Weights of a small transformer language model: MLP 1344 SwiGLU, no biases in attention or MLP.
Each number is 128 + 24 x the weight over its row's rms, rounded and kept within 0 to 255. Layers, rows and columns count from 0. The size above them is the row's rms in percent of the matrix's.

# layer 7 MLP up, 1344x512, rms 0.157, rows 941-971, columns 416-447
size [ 99 101 100  97  98 115  94  94 102 107 105  97  91  98  96  98 101  91 106  98  93 108  97  97  95 107  98 101 109  99  93]
[[130 164 107 111 106 138 122 150 150 120  79  78 153 131  73 116 150 102 131  89 139  68 174 129 120  94  95 106 127 129 119 138]
 [129  93  97 194 116 164  92 140 124 119 131 141 138 108 175 171 134 162 151 117 134 110  91 135 166 120 141 129  92  94 151  98]
 [115 198 103 178 102 112 159 167  79 133 125 102 147 149 125 157 195 172 151 138 164 128 142 111 163 129 153 158 151  93 132  92]
 [119 100 104 140 119 124  83 131  99  94 124 165  98 126 129 121 160 134 114 112 150  99 117 131 126 163 118 132 127  77 131 119]
 [101 147  92 125 154 123 102 160 145 182 148 169 132 140 141 163 148 128  94 139 126 152 157 163 143 142 128 104  81 127 141 157]
 [118 104 128 132 112 117 133 157 165 120 108 142  85 159 108 135 111 132 128 137 117  93 130 117  41 155 127 121 137 132 147 124]
 [126 163 138 149 138 116 109 153 123 124 146 131  95 110 110 128  98 110 180 135  98  70 135 143 112 105 138 145 110 110 125  92]
 [103 134 137 139 143  91 114 139 138  87 150 143  77 118 138  96  98  84 145 134 122  97 120 134 119 125 105 118 183  94 114 149]
 [145 106 146 161 125 139 115 116 133 133  94  92 127 123 132 128  81  89 133 132 105 152 143  98  93 108  95 113 138 100 120 112]
 [160  80 167 125  71 140 113 135 117 166 137 134 137 142 146 142 101 150 166 128 126  72 105  97 129 142 108 120 122 141 143 143]
 [139 138 109 115 134 135 126 147 123 146 139 147 169 104  92 159 120 128 111 166 137 137 142  73 126 139  92  96 140 115 126 147]
 [152 102 132 111 162 136 137 139 118  94 137 121 158 110 102 114 154  80 131 129 187 134 141 142 105 123 126 109  86 132 126 115]
 [139  77 152 111 123 115 108  88  96 119 131 120 111 156  42 136 161 136 114 107 126 113 117 103 136 143 103 149 163 136 126  91]
 [110  89 143 127 153 133 113 112 150 101 112 168 102 154 109 100 130 155 118 157 120 102 125  71  92 149 177 128  96 144  88 140]
 [127 144 143 138 105 128 118 136 103  77 164 102 125 177 128 124 105 178 119 207 103  72 143 131 137 142 159 181 143 146  70 117]
 [100 112  90 179 155 109 160 132 112 122 126 127 155 122 149 117 123 146  92 108  89 139 159 131  95  92 106 148 150 104  66 123]
 [111 150 160 137 141 149 157 155 138 112 145 105 143  80  87  98 154 137 171 189 153 115 145 113 123 133 158 121 164 152 135 156]
 [158  87 116 141 135 103 141 110 119 115 107 111 154  76 120 106 115 117 162  79 132 170  75  90 147 102 185 107 155 104 137  85]
 [129 113  98 117 114 149 143 181 126 113 142 128 127 152 143 128 104 162 109 155 111 151 119  80 131 165 110 147 127 116 155 139]
 [107  98 119 145 141  91 149 149 119 162 129 110  98 166 107 145 201  89 104 159 122  82 103 119 175 141 103 129 151  97 136 121]
 [153 144 130  96 115 104 135 128 108 145 132 174 122 122  83 168 153 157 148 120 131 123 148  98 166 129 157 133 133 117 121  79]
 [103 105 115 147 153 137 135 156 104 119 112 117 154 134 135 128 167 122 102 111 122 152 158 143 123 125  91 162 175 102 189 152]
 [ 96 171 120 123 133 151 110 106 142 153 110 125  92 106 139  93 154 111 134 119 153 143 126 102 147  62 102 161 108 177 148 122]
 [144 164 157 138 127 138 151 150 150 104 119 126 106 187 111 101 115 115  99 162 146 165 137 143 114 142 112 152 157 136 124 122]
 [135 151 126 129 118 136 124 129 122 132 130 129 132 111 165 125  95 122 160 112  88 119 160 123 120 127 185  82 140 137 138 148]
 [112 136  90 171 133 138 177 104 125  99 157 152 130 112 155 119 122 151  88 125 147 111 120 145 160 125 126 159 114 113 126 128]
 [128 120 133 158 135 111  82 131  92 142 150 108  98 115 112 112 165 145 109 166 126 153 164 146 138 106 157 119 144  77 126 125]
 [151 119 120 132 128 145 154  92 134 147 104 115 106 139  91 148 142 132 138 148  89 146 144 171 163 109 130 124 118 155 155 132]
 [137 150 100  66 154 119 111 131 133 154 116 115 126 125 117  94 124 110 112 101 124  64 165 158 146 150 143 111 139 103 136 122]
 [ 82 133 142 155 131 138 122 138 101 127 129 114 137 110 143 154 122 155 143 136 111 133 176 126 132 151 107 172 139 131 116 155]
 [153 146 135 128 135  78 113  92 131 146 120 133 115 120 128 116 101 139 124 161 149 125 135 104  89 166 143 128 102 133 144 183]]
# layer 7 MLP down (transposed), 1344x512, rms 0.0948, rows 941-971, columns 416-447
size [106  97 103  98 102 128  95  86 102 104 101  93  81 109  96  98 108  90  96  94  93 108 100 100 100 109  94 100 103  95  95]
[[132 135 107 193 108 106 133 117 134 130 115 141 119 119  94 120 129 165 157 119 160 113 145 110 152 115 115 117 122 153 133 151]
 [116 120  81 114 106 101 171 153 142 127 164 177 130 143 118 110 138 174  85 134 133  85 148 164 130 121 159 143 112 142 131 140]
 [115 158 119 173 120 142 105 107 143 138 125 112 136 132 168  99 145 130 121 155 134 170 118 140 133  91 111 151 210 120 135  88]
 [131  84 136 126 159 140 118 134 142 100  92 145 131 134 132 193  83 108 177 109 119  91 163 159 112 163 131 119 156 126 126 153]
 [167 113 167 173  92 159 123 115 115 131  87 107 140 121 135 113 135 133 174  92 104 136  72  82 120 141 108 129 124 139 145 128]
 [163 110 108 166 153  96 170  82 113 118 167 198 133 145 163 130  92 147 175 127 108 116 106 131 178 130 127 139 135 129 115 126]
 [122 166 187 123 135 147 120 126 142 165 148 159  96 154 134 130 106 131 113 113 133 152 118 166 108 150 133 168  83 103  90  94]
 [199 132 139 116 117 139 131 191 114 130 130 109 142 116 144 124 107 115 120 180 146 166 130 102 141 137 180 134  94 133 152 112]
 [179  86 143  76 120 141 157 137  96 108 143 125 112 114 118 162 113 117 111  82 132 115 147 105  99 114 115  91 132 159 123 116]
 [130 107 142 124 167 141 143 120 142 146 119 136 156 132 112 163 166 118 190 125  92 135 125 119 146 129 150 122 175 175  82 107]
 [104 103  90 152  82 149  97 110 118 113 137 151 130 115 115 142 197 145 132 150 125 105 166  58 132 167 121 144 152 165 180 138]
 [ 95 114  87 156 104 132 128 113 154 168 133 134 101 153 133 112 136 151 119 109 122 147 122 132 117 118 164 121 109 127 114 172]
 [145 169 108 107 131 144 136 146 163 141 156 116 143 113 135 179  87 117 125 165 153 128 144 107 136 135 177 143 149 106 139  99]
 [156 103  97 171 153 145 135 130 109 109 120 155  98 100 135  79  89 118  96 126 132  96 139 141 150 121 116 113 114  99 141  79]
 [124 131  93 127 106 104  95 145 116 149 121 169 162 101  92  86 157 108 122 127  95 141 122 144 122  98 146 152  64 105 142 146]
 [141 108 144 163 150 121  95 120 118 101 115 127 105 104 127 100 110 122 121 131 125 133 144 138 161 151 150  73  80 143 146 121]
 [149 167 116  92 162 134 136 151 158 124 144 112 147 107 139 146 172 118 111 126 122 129 153  78 109 155 102 129 138 133 142 134]
 [128 122 124  97 157 137 128 116  87 106 121 120 115 153 134 108 149 142  95 191 135 107 141 164  98 108  97  94 104 133  96 103]
 [143 109 107 127 165  81 117 188 124 120 176 154  89 118 130 100 121 154 147 116 116 144 151 122 163 104  97 127 126 180  97 118]
 [ 86 184 126 112 128 132 128 124 164 182 114 139 113 139 103 123 153 162 134 110 153 154 128 167 111 122 142 113 141 142 106 130]
 [143 161 152 104 159 112 130 103 108 127 128 151 126 134 116 125 112 114 121 139  98 153 142 111  68 138 132 119 128 164 164 129]
 [132 137 134 157 144  59 135 147 122 135 125 144 101 125 119 153 138 101 151 135 116 118  94 121 132 121 143 112  90 116  98  91]
 [119 171 160 175 104 117 109 135  99 145 111 159  92 134 179 144 128 114 136 144 138 190 106 115 137  79 126 119 158 163 140 146]
 [142  72 126 135 154  72 131 124 163  97 180 113 156  61 114 133 134 106 118 123 137 120 114 133 148 153 144 108 137 114 127 139]
 [140 117 164 132 119 103 123 147 121 174  83  91 124 105 134 124 122 172 124 130 103 107 146 120 167 138 122 110 132 169 174 157]
 [155 117 122 144 155 123 132 155 130 119 124  72 108 133 131 155 131 128 169 120 143 141  99 102 149 104 110  92 182 111 122 165]
 [138 146 122 163 181  97 108 180 101 118 140 110 126 104 146 105 130 134 110 177  98 143 142 130 197 125 130 138 131 163 124 103]
 [150 119 160 116 118 110  88 184 148 107 152 129 111 151 141 125 122 102 132 130 104 109 148 140 113 125 142  80 122 120 124 171]
 [ 95  88 132 123 170 151 128 152 142 126  99  93 131 108 153 106 108 116 100 105 136  76  98 144 162 153 165 127 164 143 144  87]
 [137 120 123 170 131 120  90 118 149 132 108 163 134 118 145 129 139 134 117 144 114 140 111 138 119 138 103 155 115 154  87 140]
 [130 142 133 118 141 144 108 105 139 135 146 124 148 136  81 117 126 111  96 168 100 128 153 109 140 114 148 148 135 116 132 147]]
# layer 7 MLP gate, 1344x512, rms 0.144, rows 942-972, columns 416-447
size [ 99 101 100 104 125  96  90  99 117 109  96  89 100  96 103 107  95 101 101  91 107 105  96 101 106  99 103 108  96  94  95]
[[140  97 129 181 178 162 135 126 100 171 107  99 112 123 139 133 104  94 158  86 121 132 124 150  93 155  95  89 163 137  67 127]
 [133 129 145 141 160  86 153 150 133 138 108 173  73 132  81 149  94  95 155 130 110 115 126 115  98 159 140  96 112 151  83 155]
 [130 119 101 115 147 163 137 117  95 135  69 136 132 147 160  93 143 119 100 140 157 150  81  85 136 115 114 143  82 151 173 120]
 [151  99 152 133 128 101 106 162 102 147 104 149 161 115 108 109 104 156 114  98 110 108  77 135 143 170  90 151 124 102  99 132]
 [141 143 156 154 140 155 116 114 157 144  76  91 112 109 142 149 142 101 117 127 166 110 107 160 137  94 118 142  99 163 154 145]
 [122 135 100 119 123 138 137 109 126 169 142 145  99 167  99 112 181 168 136 106 114 153 149 109 148 121 104 122 149 186 107 131]
 [150 115 114 146 137 138 128 140 135  96 138  88 104  81 138 149 109 119 124 124 144 138 107  88 151 154 142 157  86 170 123 165]
 [109 128 169 155 158 112 136 123 106 148 136 155 132 151 124 109 154 121 180 128 120 122 128 144 104 131 124 142 154 129 128 107]
 [142 114 107 150 133 159 102 135 104 118 160 127 129 133 155 125 102 113 133 111 117 147 111 156 147 143 170 115  96 142  59 116]
 [ 94  80 155 125 191 130 137  82 129 184  59 135 119 109 157 133  80 195 112 128 151 160 114 119 121 148 144 131 160 166 138 135]
 [108 121 160 114 134 135 146 164 157 125 132 148  86 141 140  68 110 136 135 140 132 105 108 104 178 145 105 124 148  91 113  87]
 [142 137 106 108  92  59 147 165 119 171 131  90 161 116 143 143 117 125 138 149 136 137 157 137 121 153 101 111 118 103 127 120]
 [128 147 149  62 153 194 122 122 138 128 134 114 102 101 154 147 101 135 167 148 152 158 144 161 146 149  64 113 215 142 124 127]
 [117 155 122 148 142 100 151 103 115  74 115 158 113 150  91 161 145 107 152 134 110 186 139 156 103 114  82  83 133 110  86 119]
 [138  93 124  91 123 119 164 132 114 136 156 148 141 128  81 111 119 136 108 163 163  76  77 157 105 156 101  79 162 112 134 157]
 [102 130 117 144 146 144 121 123 141 135 126  99 111 132 135 108 127 106 135 104 104 114 140 146 144 144 128 103 166 133 148 126]
 [ 97 118 133 155 131 132 131 110 134 163 114 153 108 168 105 140 137 128 160 131 184 157 134 117 183 109 113 183 110 111  89 109]
 [107 116 121 140 158 155 127 127 119 138 100 130 140 157 143 124  97 110 129 105 118 134 122 107 108 137 138 131 166 137 125 119]
 [164 127 114 151 136 118 101 118  96 126 132 137 117 144 129 132 144 109 139  96 133 110 159 136 133 128 137  97 136 148 157 120]
 [120 109 120 146 170 161 120 136 105 153 140 105  88 158 116 121 123 147 136 127 122 144 114 189 155  86 138 100 105 137 135 165]
 [137 124 129 113 135 126 121 105 132 134 106 116 126 129 139  80 125 140 164 106 113  98 120 128 108 108  91  74 129 149 121 115]
 [129 140 165 116 116 114 104 132  93 128  86 152  61 127 101 125  81 142 143 142 125 113 114 145 138  86 147 120 117 123 151 120]
 [123 166 174 116 157 152 169 134 136  99  90  98 137 140 125 102 126 131 119 135 145 119 137 102 124 112 107  96 165 133 124  93]
 [169 121  99 128 129 155 129  95  88 136 189 139 138 166 106 139 138 164 128 115 144 106 109 123 128 150 121  97  62 165 119 130]
 [123 131 158 123  77 129 140 130 131  76 155 136  98 133 143  93 146 133 155 136 175 102 116 111 150 134 115 156  98 161 140 175]
 [138 144 176 148 135 145 124 162 131 125 104 145 114 144 147 167 129 140 130 130  98 103 118 131 137 128 134  79 122 135 134 121]
 [146 133 125 121 103 146 116 103 110 130 117 134 136 167  89  94 163 191 154 176 155 118 135 113 160  87 109 113 127 122 117 132]
 [135 108 158 111 138 118 122 160 100 144 113 119 164 118 107 107 131 120 111 139 137 109 153 135 172 109  89 168 152 127 115 125]
 [131 137 105 135 224 146 129 119 112 103 121 148 116 133 140  97 104 143 179 109 140 102 129 132 144 138 168 106 140 119 146 155]
 [154 107 135 114 136  91 126 151 125 117 123 104 150 126 141 133  89 132 123 126 137 106 142 142 152 143 145  90 137 128 113 152]
 [124 111 164 169 118 133  99 100 118 101 109 145 121 107 133 127 120 163 141 144 118 115 134 132 150 131 133 137 136  85 137  93]]